Part of a small language model's weights: MLP 704 SwiGLU.
Each number is 128 + 24 x the weight over its row's rms, rounded and kept within 0 to 255. Layers, rows and columns count from 0. Numbers have three digits each. The size before them is the row's rms in percent of the matrix's.

# layer 4 MLP gate, 704x256, rms 0.0581, rows 413-449, columns 128-255
104:153115134172162109160098172115129143124121140158107163116098148123139159095086104093110150118133120151096150081158143136138143174111123142140091109124099134127133113125107135143166124112148106134106137149107159141149133147134154150123136159081158122162109120072139183112138143139169130125158129130117110119110129114121085154148085097114121079129120139140139084092131140121129137104128
095:132120164129149130154117091127155089105181119155115097105149113138126116113151089137132099087166104126114121143145119175122169121098122166154132150115110171092064116112137108116179160155094150129131141131150121132099104130160122095130130139106121111149158130105114140148165128122104143115097118108074134115154138154116101141107127077090126135172131147161112148130132138213140122105109
100:079146134073121113087144106116140150144134093131109074142128095150155115153133118120122117097151174115159113155101148127112141119087146127121144132101107165134098133136146152144068135148126157145113101142150118154117150133139082107085141123192101166150126145111134150133157110081107154153124142106116132080117104129162125133122132127132095135125128145119086138126101163158101111138138
099:146129104128110118127067142115146178143120128145158128148094122123141082136152135136143084139139137107140122104138134130139117125136135116135156142112076125113081149131109158122071113135162155183127150157125156188102145163099172128148097151150145096107138127106138131128122158105145106154127141085117122098137093129105144138157138127123128171105162169136155123117142124168132125118126
099:159152109117115153131143146124111175125126166093162129086155136152154151124119174138107125144130087106077177105152133118115094123145153134067112121095171151133134102107162084106123126132111139128102151122160100148111097130156119146127125141140125112128129124164139103116130134111114137121136099098124103182131105142100092130151124129098120128129122171137106079130112104134120114159159
102:153122123141118149104152118151096125140093133134158110164112161185173158125120137134146148141099129141144143099149119112133136156098117126086110150143139110157136125148189135119148134117113091102155129120129145102104131119135143146128097129115147141142142159080128129145098128130156079106094153116131134100119136141113100130132088110151119102091151172100129163129070128140140130092132
088:103093145160173140153085158175130110114119117156132180112112120144159125103187111118094138101095156137124096116144148103133179175114133129103117144119143123103118100102119131106147127137163158117115115177107118137161150134161128098163151176114136112106106112155129111131160188096158155135094107129153140143138152087138126121115151146135122149104103134167132116148099123112109122135125
099:173144127102145123118130084145125142076115096140117128105092144093101108135129170092152097133076115128113105107094121098171115144123162159125137156144122116075123146125110121141113126081105138140121123115147085132124083147136137146146082096144161109124113150108117142143149114133131124155102148111128115086135139121097139122093161104145126099141141116162099134136110141106114141131085
104:133118139155108109173152143104196172165147117089128124124147124154131110120144077112098156094129129125136143107162128129136089114123123130098126105093142101135167108167105119098160128139141178127108144159157140129167068145144132144144122129136106114185127162101149156113176138165149158099083116122074129124114118131101151110136136095122133120128162117123110093061122153130124140108164
101:105164123095137134082150097107133140149149090161168082107141107109108103138112124094109130120120121133171135144106162120150149146127155131144124128125141106101146128173125110096118095099126148146109122095142115134079094094142177111116153169128109101145113112154114125078161119137120117108181101097128126109136097132100088126105123128163071122123097142110158109125108109133121098144121
108:079135116076134134108125111123110135113116165136112120098107143118127108128155141137159154095122109150155166136116149149128174087088146146175123098106133137145147165147088210120131104151079138141107091152115128099178133102116083176105116161162083128176154131116111165142148110081131104120111108140086134136113141140156138130122129113088099131136101143095123135171101173106126141119130
101:155159117160100122106142096122102142158158157123111102132112104146118157138120133081127140106116112101151130184101129145100162108102181126119115095098100128100104150140116142133113135142146141119098086129131078134126149128121119116134183120095125098127080164179120087124120114128115136147086082148130133138055142162121123140114106083138131140156168079133123131116134141135111129091105
099:134090118181089151097073113105100167156120081132119076146125100134126131109111118129135138134112102144155172146117087168115169169154156076133183128104143142135137113116153122142132113119131119140124126150136102111102168126149117092140074111159146128122113154145122128087166102149124174137082126113148168141137116155135135124104164135109126117141146138147159134125186122128146131126138
097:167095136160132130169095154104127140146116067168095150084150108140113119090151144127106115146137126151150100104125185145103148204145126140116094142127140124158160168138149125127144140144123132112131108090101103154119146154167170099149111102118128149081131132120158148135156111154176133093102169106106144102129120116124164123104117093141120119127133114127128118132127105147198113140128
105:150110094111105130099130103170117168167112122148113135135145159202127101148133129169118165125124138164157133188134131139106141162112143127113138109109163141108156177127141110127132168133094109148169124142146103099134119165126157115126114149174125142160123135091148164154134152103123117126125148136063062143141174145082155107114146171125110150119117146178095126106125146110126149133122
103:105112156141096086155129108137077118114122143125063135128084145112124112125143151162143098114138097168139111152123098135077157135098111136109109151123147151114151102159051084142089192127125051095123153099160142112105114154125111082142146139128163124132144151126117166160122113160122151147111147165122096155105122136119152154107102146120090152161132127158162156131125139115109153147161
088:129123127106122135152158128125090102147140113145151127128109124124109102155127181137155112126106137145145164118127135162121099108070075136109105124176147147164123153115164130110085133129110064148085142136149146110117114092068142133136135128100160135141148066123135138145084090137115101153103131109093163136085143119128119137109115125067121118125140109120121162164175110095099136136140
094:124118110163112113106105084120086121102102164143146117127148141175167095147117114124117122111118180105158113130119128142085103136120143112111151154147143126171095152197081146112133172122145111151165131140188095144113109142124133145153124178134115152090154100167073112176129141141124116141115131129122116091113153124120108100116131147119147107118137094139171134128122118135131135157101
087:127143115091119109183137117133102129122153136132145101105144162108127121151072125179140120105115156165144142093118116153132165116160139129119138148111134153211186091130109119081151116141087173121164135138085159127108105124138132093089159145132128149176178109157115156124128146117112154139090115120102121119099148140125120103163154125103098095114139092127155105135122170155103095154109
089:148149107125088139115126123165141146127131141164135104158141128097135185125077119141115151102105119125127140136119131147135132164121103111156147091122125154143158117123097122126123113128133126098116123136111130121149117169124162134131104109151181120170095139129206133105162158156148116136092112113105146153097134067102120133144172110111146149115126078174126118144138130164127118130094
104:167079096155149159125150078103149127120077175126130105126145157155088120108105127117111160135186122169120146142138128121135152095108098135130127115196139116156144114079136087113134141123145142163164133178086112137161139096140133121138114136175144144112145089107081168116074113116137131105118137120148157159130119103145085072120086104136171117106109164102149142110149098094148134121122
107:139117099087122128151137139121131138103141150224164108182162093096104176136088137096142133060109075123105118117160142167143105085140116117141122193165135135118126130154110129082148105104143097123145105136118144110149121086125085173168110136106086151119154144160120109149133122156129129126111141127111137126100129140138153141145103120138115155108095141149100124088125155117157112177151
100:146193109127131139115154144110151157139124099144098147111116105130154151121140149133114120106095128128190130117110135179125152131111124098138149163131180167119116130103137101151091130091094130124128128106140103130097135162113163123074130164157102110154147121106095126107140136106122116151164145113118146099142105094127138101152082099107111150065133111096137130132172103152130170127140
101:104094116131144152083138119147157135117154173138141163147132108116078126136103104093112173119133095129122144137179150172151129158119160108129151108129104106134134156138128093141164117098095114130070104106142132133109146096133148156157090118124137157126108099144120138121137107116119115117167157111089121118089110144115118136169122130138131109133096151122133079144103145107179085049138
102:206127108128140150114105113155126107174134147145112066108141144169134149125149137116116130130095136108122154101119137121124143108159134113103174103105113127160091146173133174158109119119101121120118119139179083129135141136120170128152152124122109142115116151104114097115148108143144128099077067148095128129113167104109153115117118139121080137088145117125100154194116142146099106133101
101:094088130107124113156161103116090121141116123109130122121128080137138148171128069061141097089119137108121116135137148176118153143162182171139091139089104124130129083108130142129172156121136125130124132136088130073135133140123123116118150131079125153115132178181143129129107126114131121144108101120154136118125132106125115140130134139087150107095089114133141130150146145158148146122118
087:116109142133150136123113127165153138127123131098100105115139187154119092160163115097118173187177137155116177127141132115122111148135167114123088122121140146138114131176073101111126158091101105146137100071140129112099133098146130170143151138084151114137105132127107128119080165144113087085108116147144098166108133116166127143092121119119148153155092125118134152108100120110096159147158
099:173107109151136148117106148144090131103126106137167157133141095125072151098120115151153107125149163107130127119103093103101107149108184125141150157116107138094095114122099154144129104119120126103098139129123130127111097151114181098150154106124135151094134119133137148152185102154130123105118113108093139128107128169135129137098099112119088166101140141141134128144127119168161160146124
085:099124067122117142106131108139158117130143133126155111121107137138120109155062144139142091142076145124123107108093142134121097084149125143146133071128136101103105127126138129148119124170170150156092127089128175109165101169114190156163149165107122134149111151135166100123133143101109113175111178134111104128118114124116123111119087141120128121111142154161146165127124172132111159084110
091:154133073128129133161159143106114143141128076125143087149159166123146109129092103109168128141126141112150125146146140112126130166138118107119132129140124149087133126103136103096072125144116110167122129146116068121113138097120121109170127161183162085062114149103133121113107136156080131158107128124120149123096079147076179112112164132115086185144111148130110098131166107123135129126151
088:155150045117122180082168160100155145114164098126175105130141174148098129115144155050134146117087156132125182085125122136155101100137127128136124182107122133127161090111117099137130149109137113143119123112156113151148116154108125127127106152103108135080093139162164120132130097149139138157112116123145122152095135149104117118110134155103127097149099130143141134102107125115117118144133
099:093154101136140136101147137186146175112137129083091160169129130127156048134135146107128115116143139120107110144112116077132088106097142147208129126130102124072095136114125125113143165104096140147145104098156083128169166113128102143144126167091144133123151088116149131127176118138101115155149156143124133128148176151135124169167120106144139168136143121134129105116091150164109182127103
095:148103110150115134092105155162106143122171136124077150142113156114101088109124154161083129130119112097125160086106089127143142123100140144106118138114114182154135112128085137123122150090161104099110145159093118124131106144112163115165118158121154179072124159121115121131153111102141170156113134134163131101121092097108129157114132122137042113116112098113155119149123151121096095134128
101:138120118164098127140107116084098181142075143147118102144115109107112134152164142157121133092139152146143137106116145089134133131100105131136113062160132115155128138117152168112108169149137122132165159141155115119102159106114183131128104141141171127112150107134124137130072144172118120129089135146106132123160138138163104125141123136177109161151102151099144119107168079123108114144108
104:157097112100110110144100122140138156127133160114170115127123158120128091175125126144128106143146122110140108135140118133144152129117094159099130122152128118130110131123185127171115110127108134078120146167120108140127132122124175151119154114104203164134157135120116147104078114097147078121112124133143134164132143136127080153119160156076128159123147154119104108113127105136118150138142
103:080108152112125101086121145106113132130155177115144168124105121144144122139108171139115128112138118155138122135132120140097150132072158104128117118128162131092141139167106090147166173156146106129120130143189146122124144146173156090120112142181111113141110102119135199159162137105151150112085131179111122114135153120089156119088150168134145138131105139127141105098117111130120106165129
103:120141118136155127073105104118149113117106135071132175101115159141098110163094146137082149152158114136101160144119180125150108155071116141139143099129148160145100148099101127143122149135128128094114111110115094097137083128137138115096160106151144104130090088120111126149201139109143138100108142138161158142073126146089107109115111145177130150129131131099149144083114151108109098112119
# layer 4 MLP up, 704x256, rms 0.0582, rows 413-448, columns 128-255
108:114138079138126120137108155094123135138129091112163106125157083082138125161157125144172129123134072171126138113157151177106122151129136114179124150097077092138086138142123106110119134118153118132114128099126114116096152158156153101109157139155185102139126163168160129111113131139094151116126121123118140150166138113110096136142136135094154149121127165094112130168186132103116163104139
114:129073140132148121131133142131131109152146095098101133136122135139111147087167114109119137147122128128166118150068136143131174120103080165127189109127152089163154166108136148129135133114130136178168126094144184109124119103109128103111137148085164149162136095122114119152143172153138120117097131126143144162124132125164133137123161120128119157151126173071105123112176091103113133136119
104:151160121142138114137112134166117104126130127149130088144129150132126142117102091095167119141144189108101099167099112083129086161093131190099115134115122149140156115123152113120152163101099107128161126126138117103116127091121115158157083122126140145140119123147076102119128146133155153105106137108117122054132136122110099111160115101099126122147117122073135152156088110160162117124107
108:146127165136098113142161087118151119085109095120142124125106171130112142152112142123087150111118137132121169142170119132138136114116117103187156124118147093108129153143174111134164150124112136128088129159134134140119133136144116130124109102142097133138166110120106134100082149094143156104102085113091112174105130133122162119120118114093111133114118128105107137141146119151052083154140
091:112096112099133123112144117093107145149101151182137144177153130157143098133120130065202093101117126159120078142139124137121111120125141140149138125107112137104105137167102170100145110144167100166142159146142175102077130140090150115125109124159109135100152114104109102155139165095139162132114146127118095129134170114122098122157120128104140128122111114151113131112146113122128138166106
109:135116121116174141091143090184164157127114135134125178129158166149127096134164129125100121096111131113155092099147147160149148144108133128138155161174102129094136086069089143147149101079161126111131168133124129158140099124113137162172131136107137170129120118073125185145167098157145163153109148132132165129117121115102162178145111139149117137106166101122171121118161116168126088162136
096:130143172121154135061146102110130110111131136167149118130131102136133118153124170131104120113153141100180160131101120136073140109124125138097166157121151134111149161186137114142117166120083151106135115102148120130123088147109104132140157156143115076114098153154146111119133089098118087130132141148133130084143104170094121096127094151164126100110134144122144149131104148118113120108125
088:129121151123139129147152137144139095062118103156125128105106153137126164163134143079139121116121114122113081124132139135155114109145128119153126138097149131082094118138100076106126158052118101128129109109105118154116166101129093136123113117117132134130143116105098121117159122127137136121154110149175067139109137141143140157111153096098147132105112107125136146120110136135159141137101
089:111143129149113110116135116152158089162138172174106145157146125152118121117137155146133160102143153163142154110117150165120095109135177076104126112090104111115114099112140107099148139132115159138142122090132176167145149121125111148153087120107086127125180098136166063180151178166167096135126167143110141134122098116149084150141125157154126117091147128092164158117151105109161158120101
098:174141089119132142124068063145118148153142153145073151139097111137162125121153112128136124133144099150122129147129169149130145140119111113197115143076161126148125129091129151121126122156156113143081110105126165093111127139146153122130178147138113159122100157107152175118125177136111131124101122148107099118165140123155105142133152101112104091107131107141098164138140141132127119141140
110:164094106142109117146155128129125145155127152164076128110159112105156121112116124120162095109178108136148093159124104107114133157091066145161156139123097143100113155110135168131148161128119094141157129091171084119136166097202139144141138128142139120147131108149152141094117094181110121150156154136117153097143114140134099132157125091147140168165122149163113124100169109129145120124088
084:137085160128104104132112105102161144163088129120078116126151110132156145115145141118095135112103127112145117126101128131130158092084145131124118104172128110145095132118141132106132166158111145125133102121133066173104170163107141156151088143106132123127124122170120092134103121135082109131138103118133127089131170120103134113071141135138148123176163141185172132104152128154108108130133
106:161100142168145139137114109140090147148162146148125120139110162156103153139127122158143142129115176155088076114141128133123134133109138110124128090111096159116114126098107160159134091117136158128116165115134075089109129148113128125153135120175096143110145135109153133151150099100113113151141154168144120144145069154140109121145177133099162134164113091092132132147158103173105135129129
114:137164144123115119099092113098133148108105139101177153125106108097165097183153090105103133136091129120129148106117129142114105124120151126103146112142105123131117138084089102053074132166156156145173174119135149096158116122119110120161114122099142107113133157145142134136155139128121105132111130125082131141114144107134157121143144124102143131110107101140115147140104099115176146186122
097:153081118169132123143131148116112125154085117137119123079178133127142117114078090132163140116165158096098152102158139122133143097104130134110129109145118157119117148135122122100150164126129155175097087127086115110135143120151139162153147131146142158089085071147087091126160130137145092151110135148121096088141105131134092103101120136128110103115131119110133120130130082132124164162128
098:159106100121132131123146152109115153125084128126133122104099149108071108141086115135122107144142147139120194085132165126114095131096192156121124139148154135113126114121053129159130169144126112136154103097115138106096119134148114144113122163129158143105132133164145155099126105120125096136108117117107103088156133133096133129134132107110159107117118143125130111105117163113100154087103
101:120091127117125113161104136094129101110130127113123101167157118093122136128175140162137146087141131117109109149106148154061113153105114113154172077177078114095104171158125136131106114102089140159124131133146102118121159135136123117138116084138180098134172109154144111108111128124129097111127098095116119138169143136131146174125134119150158144129122131115117163143178125096126141099137
075:132129122085130090168125146165112143151116127122078109142084130114117121125134145124120156112123122150134141116128098162136111100123153157151113142154158103136134132075148079152131126110168143115098130128138176119129165076119091148110150095093106114191134117119122132072106095122168100157142107077126120128132083144138148128146116131065133137077123106108119144129136149143166174136153
088:121104112128127084176148135089148082150119124131095147151123072119090201105144156116133127092139129107118083127129123120127172135110177134139083110092152123025146123118137130148133146171118158115142120155116114133135148122139134133127124162118162150125101150165125126146094131131138093151143138112126121106140094120113135118145129126139158092125137148119134081148099115132160110127113
093:201108091109112128144118177145166143137126127111111095119133100116113129130160115110169132153120158149153132130149142100081124148132084154087146149117137171088111101136116122132126155149138114134112127121167133124145100169130138122120170150131109180070122154160100160105137127120109093091136141099137096107101078107159101072113135146126103133156086138112152150119143129125108147155129
095:179105100084139097096143128133164137126107100127107165131108137145129118128135112131088087186130133118122161119119127135151123098104098123099140145128154126159080081103116147167115108111149148147126117144092113116111147086155060126113120102129169147144143138094151147139140106163140123103130146141141160144128123098107099098150132139109093096087144125129144119114135108124127153110131
103:073133142132126158121112117146142161114153104146148101171123123141126154136140131085117121081103090157084158157141108129166132137164121128125117148149095168126113112170130115198115131125079106132143119132164147137137153123138125134119098135138147105145111138138089098165103141183125127072137126152134123117133148167161154151125166077131109172127188182122155127112107115122148138162145
113:133104119085173114155142167129140094164145120130130116142136116131170083128128151126093112143126100111094165117113106150093117158115089171158080140143127130116120133163147147082113185156124122115134099113170144145138183161139123140141151115114138114092101128159154113152177135167133132167099116166130138122160149111123138146154095138116125089102124145114112153128130169071145165133111
101:107162127141095134139094090141112131151122150146117182158109127154083145159091148100139131104154133116133122123163109147153108116088136099218118139115152122136171143151156118149137136118120156144116138104105113119179186154115134122093117122151150133129090164113135129125127111111109110126184149065151127115113111099080151124123106161140119112129100112129124114161141122142157143094143
111:127099148133133162166126126109101118139113145101096121085148170109122078138118120160090176110143145125151169159121156076163154097127098096161104146093147097119102122108134121118154172119107134122144133120102151109122117146158157135143144109122143083140087079144135126122137102132141089120104113111113124117103152153144157116087110126128139147109164123098119105108116167175143157169107
089:119087117115101121161111102134118131118120131147104134138143135151124148141107113129113143098098126122078134126110110178116156154133126164135106121120125129155112142133126107183117112139114121111158132119129117134120137117104115112135134164105155201160164179091153132144127080135122162116115116088127162113169184145122098135162140119106144135097131112197111153123139151177152163129098
086:055069148120122132125113143124126133155105111106144113092090130146100139168141121107112180136154109123132137153165161151127122127164105102109160102120115118123134109139139162169151127125145158128125090133139094118119139122148126123133125128150143061094101145158112143097131122103140102118106118144130138091095122067139133153110128145108120099144052115119107120133125096120093155145144
090:072099178146118144124144135102157108163134128110108123119145130150117159108164129148136150058152105088108145179134106135148103150122107115107111135135110121124154133156144137102129144131101110065164142075129134134138107107115124120137141150115140148104134085106164146112129165070131092110154126104128160142172143110099152128153157140126080166131100158158156088138141168123147138165131
093:133113105163112134130140093151120161131134105127162136125146144125123099130182144137095141125170132182129127141108093129128146099122100097100117163094099127153149132150093141118158171132150108123140132123079176136102080095130141135128145126109089154165178184098128148156104117137104083157126180141152098096131135098155134149153114122133105120111152130117166139126113146134137140148160
101:135109125123080112096156139154147134144125148134062141130116102178121157123109110138127135156141117114111119129134135135154128120140149163111067084140191137145097110129101118146121077132151172084124172167106098112138140149145122153095166156135147135133155133142121104134088145109138109187155126126142169112151120138118085146098095083133152174108116112141125122112092140118154156102125
090:115129096135125143150133110155161148165136081128135138106128138130124147155114127172127085085136160115134119100098136128097132094161119143138122142097143171128093112099087160086152150135102095126112116112111090140130090118094146127130127134166118127161149144128104128092134194113147115127132124101123139109138110132104176101095108167140108135144122075103092138139116121174146155070149
100:099178135100108157167190151106141141163130110172098083129153124200120143124132107143139131135118140112155102142147149135129141147154110148139103125141127091175128100112130111114101167121113140148120166091125118149135124110144111145100095101098146160116119142117146126096090187155128103111125100107122113074128124119126155151146158090146140102130130109128092148139107129155140122112097
088:101156153119120151146166152140115127114126152141171083117145149150090127114122132139121166174142087140136139135112135135164152086136093140121088128128130131173123087143124164115106146138156104120126118149163112081101115157140140091150126164127150180104082122128142082128151110145122150122089103119172130115099119111129089142123146093116126157163116121131155139129170151152108149121127
095:120133153118142123098192126124155093120173191124141166084153127080117130097101154119126154125139164136140101111167119151125120083118122119091160150119144148092119138115104103123123125140129137167128111118109092154160106149142139130075112145112101110112145166135121149133137133132124111136131154148145096139165155107125142113111130159136089099106106132094093102142086164189151124141141
100:156101161129139126148097123129124103099096155158082149127136140122122134106142114124137088103141116120091130089133120152115134102111147136133126150096109194155121148116125155147100086148142131152128118148152125111151127099151093114139156102152129139142151131138128090145165092147101135085113111153134100143095074088164124139098144113106138141125079132148090068134121145081173127104133
103:119172099131108121123127124114151099122102141123089101147147131132121157139127139139088136148115102142154146146108106123135137106091157102160146100118174116102169083160113099134118133141146121117127089133108144098141156112108134115111124175190146160130146135147159139087159140128156115124123120159101085111132138129101141115169084156082130134134154115158131101115119134101083162131160
# layer 4 MLP down (transposed), 704x256, rms 0.0583, rows 413-448, columns 128-255
105:063138148089131126094107132132155148139154130144143114137171122108135090119143171135125128126164116128159134123157118092125122175150117126135135111154130135132101125117175125104147104129127120123159139126113100144121121152163122112114127129151128103116087138160134111171128118088077115132085150121124167108132125126127094133078122120087154134115122139095083126158171120117153146115187
112:103082156180145126139130113129141121121127111113136123103118127150126098112130093136103147156122166138143081148123122136131153102129094124121169106116157123131126151137133112123116099107114154143124135106136154139120109107106141107161121129104155141169164110114100090118132123146141116139105121144121140117119122133142089122126142164144108098141165169089079119141149128102164098142163
106:105136122144150132140147177094106161111120116146131146135155124085149156162089091084117139082123152094119101153159150129112103159151096094127121120078141105119137133077112161120123140141123115151167148145145138147081134081106137134114081146097128109117158145124126150112149151126133137110159129071125114084116150133121080130088151114103149112117167148096117154166130091167140114131142
107:110113173145118119111129126135136165129108103131142156154122161090119172145107159149132146139126101126141127156168132108136099133122126130182148105142131149113158113120184078114147147110147148140126088143141148123126148161126142074139138121097092108105115148159113124123127145116157179091113095134122145147129118158137139143103093071082076129146108147104130126145144134160070101160105
091:127167136109116112098119160168111139136139131091137092093129130174143135134091134163128156112117142130082161133125116114123128152133138143072145114090200142143175153150232083123133122141124168132126154130126131117105131154174087135133100129156126108100097146182149120095110130126127107137126080139149141157132125122126082127121133131119130119137130139110132090126102115118133126149121
110:145099138103145164115097137162146182109104147115142168177174130145119132126108148131123173131159118151122067116103097162127137091111171124107139154144114134092143111098120135155110059079141164129132112140129162183116154157125138132158144120082118135130117134094126150124137134123167175143141133117122136129135125137131093114125106115147118153123152078095121128152128138153124099156141
093:129164128078100126114098119136151132114099174160148144127168152137132117102126154121112120133085154101130158179110121142136143127149183114126118122114098126107143137136130158155132156126156144104105123143113078114136156126120093134171148125125161118080122136142141132115111088120125146144143136149157150115102150140134123074145147179183110145107114124152134163121114146115090122138113
105:137153139119141137132116128137136128090150128151119137120140116109129144139140144115125102122118130107116127124092114113147102118116142172119135137122153141078133163098086150145135129033108117142125107145139102083120124094126142148132083106100187118116107160091125142106165151124109128139108123182142116091070142146124116130082131121151143071152125107156103122124122131103161148119122
101:145146157188098134157123140107189155156143124141120129149132138154131113141143133114131152111167154160140170091156124119144093115127096138074135112103128086129179103174097119107141111137147200107133154129164165144156086132126134136121102120122109114148158165094137129114144149185118143132097141119053116155109116133102144127133137095127129166113155127119111092112121155135140166113152
095:126154142128134155119130081109110138127158133156160156100097143127131093153176117110127204114145149145112110102108129087137150109149189141160127140130155122142148116193134131092112132121156137148131085113143169109095138131168182132141113139104122158136110130188124127081149155139108132145152127057143087129162120121101064113125149102137159130132085120155144119105136128145123115098127
101:121068154098072095123100082179121131148144116140133125126133129101147089110101106157109109091138132127153127126146138115124120135089092100115160128096145082140084140170174145157137134127117129106118107114132117112075113156136134181128178156128137086137156179130136132071131159116097136116115140098118114091161122076107150138100183132131137111108162138119122099128193098092132150126092
093:144129114073141123116130147148132117146105121150088161123144128120118081143165119154146136127127142109137143095135157085149119125149078091166143151130161131154131116132151137097170141115126149126140146105124162158111119148157150140131058150168115160141179113091135141133145137135141155127167185124126131125156128092104147147100149167130144105140090150119137141127141116063147063144158
096:105128121132120134139127094114126082139138090145095129157165101127112114130143157126144079120160143136132126121140088077074075104093125121143137095098111123085127146147101170119149133107092116147150094131097084134152139164086161167125132112172105150111105172125090136137087116136095109132177148131108116113096111136097107148118142144119129133125145096129152123118144145111114109139127
109:115166139137140150119114112117159126120137107116118093126166153129123125154145089125103171091139083115104112114151114105105140132115119164126198105118138127157119155090093136119127188169173097133177161144105133124112130128116123117128102141131120100184122106138140107134130130096139132135094096133122150127112081131134153117111122158147122134162113121122134133179089097125168131172121
096:115141102166136114141119130146135130133119181108156132101126145093117149117133127138147118077122155152145144123065147147124090131145119113151108157158137134169142087141106121117132087090126139123129164120106106147114154128147118132150133090090049122085116155147143151146097148091157162147080126174170161169166068104118131146116087156162196132109153115120092117077105116171138076141109
101:152127117084137132107084144107134129181089123145135130095138167078175139131158106137124138112119133130148170124138139131114131151178097131135125138140169118147136063134157137134124151098114150121082159120146131156112147091123138086148128146114073144132132151140137112175103106090142153147109128105132121158143125127110150143081129100102149137143134160125123131088092135164150107143055
101:124106105117154125150116164109112120108118100138089075165151109128131177116148126134128128078138139144108094119094150134107115134146131145151165111204104142117116104128151121104138124122099102123150115083155125162144157152139090119125086098144090131152128127131147156132090105100144106137129130136139094129174126158139164177113121133161125144108146134143131142103140129075157125129128
081:130116103129119107092133107105080124137102175163130079158101109169163113129127115115133127149143177085157107112142139129132101133104109130161135167150134143162102131179108105119138189129166138143167131094168122125147108116134151130175126178098095123117146068140071125166119130122109115135130147117119116107082104126128104097120125156147136087120156105125140093108158087147121142135131
093:153125139156137088151128107156176107145116104150115159134124080179127165120109135106092125109138127105154061151099123110114110147132138141132127075124142132030099145132149127130155140134103104116130150128142121136119134122104107134142109144120166112106134118136122122145091128176146147124163137124104128174138112127128162126132083120103143141141161153148141142163129125160154137110068
092:156157106179118121134130153177150102116109169140158106106136084117162149106091124145132146161103138143145145135115110092067092138146116145109133118145151151096150118124096113139158154142105143116120143155137099101115149151134164135168107123127097115153141144192152141123096079158132109119089157123132137169098087085152112112134212149155145151145109108113114130119152148147120125095077
100:124150101074127107155128139132130132124148103115129138134140135100135125110167084115144088194106100104145124108123142121117115111128129114113137142055120116099117095121117157155101137121096119122098130127149152133087137097109061155129126127123133133157112117091174108119146114180115157132134126171136139117129131165100189153185167153089128093129139119157120086110115097143104139180122
107:101140124156131141155133108147116110101166094099135101147095111123116110119148139112129130076123124141112109139116102115138163132151125139110123133113100130103165145180115107168113098161114126114110107071139160132143101114132140116113107124126130145134142126136109144176123146167112149141170066165109113143146145154166105122141163126143106132136160128102124097155115163117116147146115
109:167080110113177158148112134102101088125088167098156098147196085136115132129165150126117162118126135118093154140138136147094108108122135163129093135142111137088109136129132150101116154125144177111119085127138146098119154131131099120135160108113136106075140129142118145136145078178129131114131087138142144096172114113140150115139132122154110123139098104160115112131079159136135152121125
102:087144136132136142143179134129129119159132142122094154153092143164114118124098111125096146148156166102116099144200083119136138090119109146166094150112142155154144126130140080116135129127159136171162097098103124122148168081144153130130110149122165126094122122087121113121144090126116120161182126061121115091088120116128168072107073140145116095146119149109126125152140121155175115119185
104:132093144103198196133094131145085101126117138125116126097101190108122085113161151138096139124094099162144148126118162125164123111114135080158124122092075105132114140132198106129137133143145143123127111091138161125108138107130169123141160138113130116110113091124161147097128129105169126142107139148091163149142189183123102135130132116142128117135114114113127141122097115146172091152160
092:109088151105112148117171125098124145103085080130123123103114134110168149136154095146150103124123131153112111145134153146123145132163165120142156136108166117110142135117192138122130147124123121120155121167129133136138158061139155160113145103119159108115148131159114128121118146101176153137107097145125120127130123153100091117112187145084142130117130166144131157093129076104161141073100
086:168134103158108130117140143124115110065137129145139150144132107101139141110140145143168092111054114090094101117124118147139140112092116180105129111120116108144143138083122154122106130187139138103132136148155125138102133131103114122116123117179088167121137119144152132147148116131154150164155144128103138128165122175096114106130152128134128089115202098142159133131127146161151108066142
096:107153127149115098134118089082135132160132121162099102109144134142166096125152137128122166119108080139140147164122135143163165117140089151099125126155138124135176125120156098079118119176152140165159110112157141111158103095114055165091107126109120110150130137116111153112135158130141162134130114145188142138125099061104124129198141139154140114152106146127134130090138152102106137143146
093:094140073170087144117160081144123139137159122156143080108123157116133093146131158116110111119116132149136121113080120135132134095128126117143136144111118140133145143157071156105138144148162118137104134130109169128148090130100179127144135145129110148165161177111151132136141140121096094169130189129132116105106126084136143127145100116129115100091137134154196130117125185124120148119121
103:153155118111140135108168156118147145115135151109096102151129137164108138143102103118144121136119092123086089103138159138139120156113104116087141105115150167130120103130137131096109126129163102124145168173151116095140146128121112155131172141181153150153146134130184141122109138141146100174164172160134120150124116118091113139104151072144121160107112141149088138092125100085141159121095
096:118142086135145170145182122112132132172137110124129123131138158085108182140113120098159145080114147150103175109104153099150088102177134164125112168085136231164149133117056109163143133168143103135126129129147121157166115143134107132166099133127083159080113152105111153131152142166143094149158144106097154122135115138127121140124131145108169104153133121119160125126131115161104126141136
098:113115127106133113169139088135135133112156127113134103168167147139178127097099152113109115180119104119148135132155128159098083110149169122150167166144152144091172131085117173140136131139141107142160127145130074126123140090113135176139101163151166108065155126064122084160112135098152142149180140115151165129124176112110125098112094133086131112116124114155146108106118108091114134115126
090:127125116110114111124131113103110161170131116123161133128164127135128117147107117126158133123156141128161120140132167135131122177113119125109126120132145080144110135129134094150133077166154133128151085109143130122157145123151154166110177098142100102157132121094138116089085143124142110123087101104146137126118143119107135092097150123146152127180178156137107179124197137118138136128106
104:137146134127122116134135132115147141124110119142162131111161111084137126142106145104094153073151151124131137108119105107114138078176124125119139140154127154143129138130096169174142161111143122155166142138122132176110165138087167116142105128151152165117115158139136135130096113107105127135093171155098107127128148114137114104131123143153136140131135158153126127123117156126134119112065
103:136172114165170119118171145119170131138133149111136151108131106159158150137121111103091141116106142123122143140124143136140103108150151122106103125133112160121139120111110118096117116147132121138105156116115138131143121171132087137149134090111104125145112131122122136125141128155086153129095133157170109105104112173149150099116147115196137136117089151134117128143126160107116112063126
105:130167109100194136158141144153140103137072140136127080115140181115130147114172095090099154145068110115133135149121123104100119106156159160137092156135147156137118100104144116112108132113099142144160143113117131135063077067098101100117121102129145119151143155115168062137096154130086139114147133123150154151106125162135117108145123121120112090087128125111172088108101124089135133137146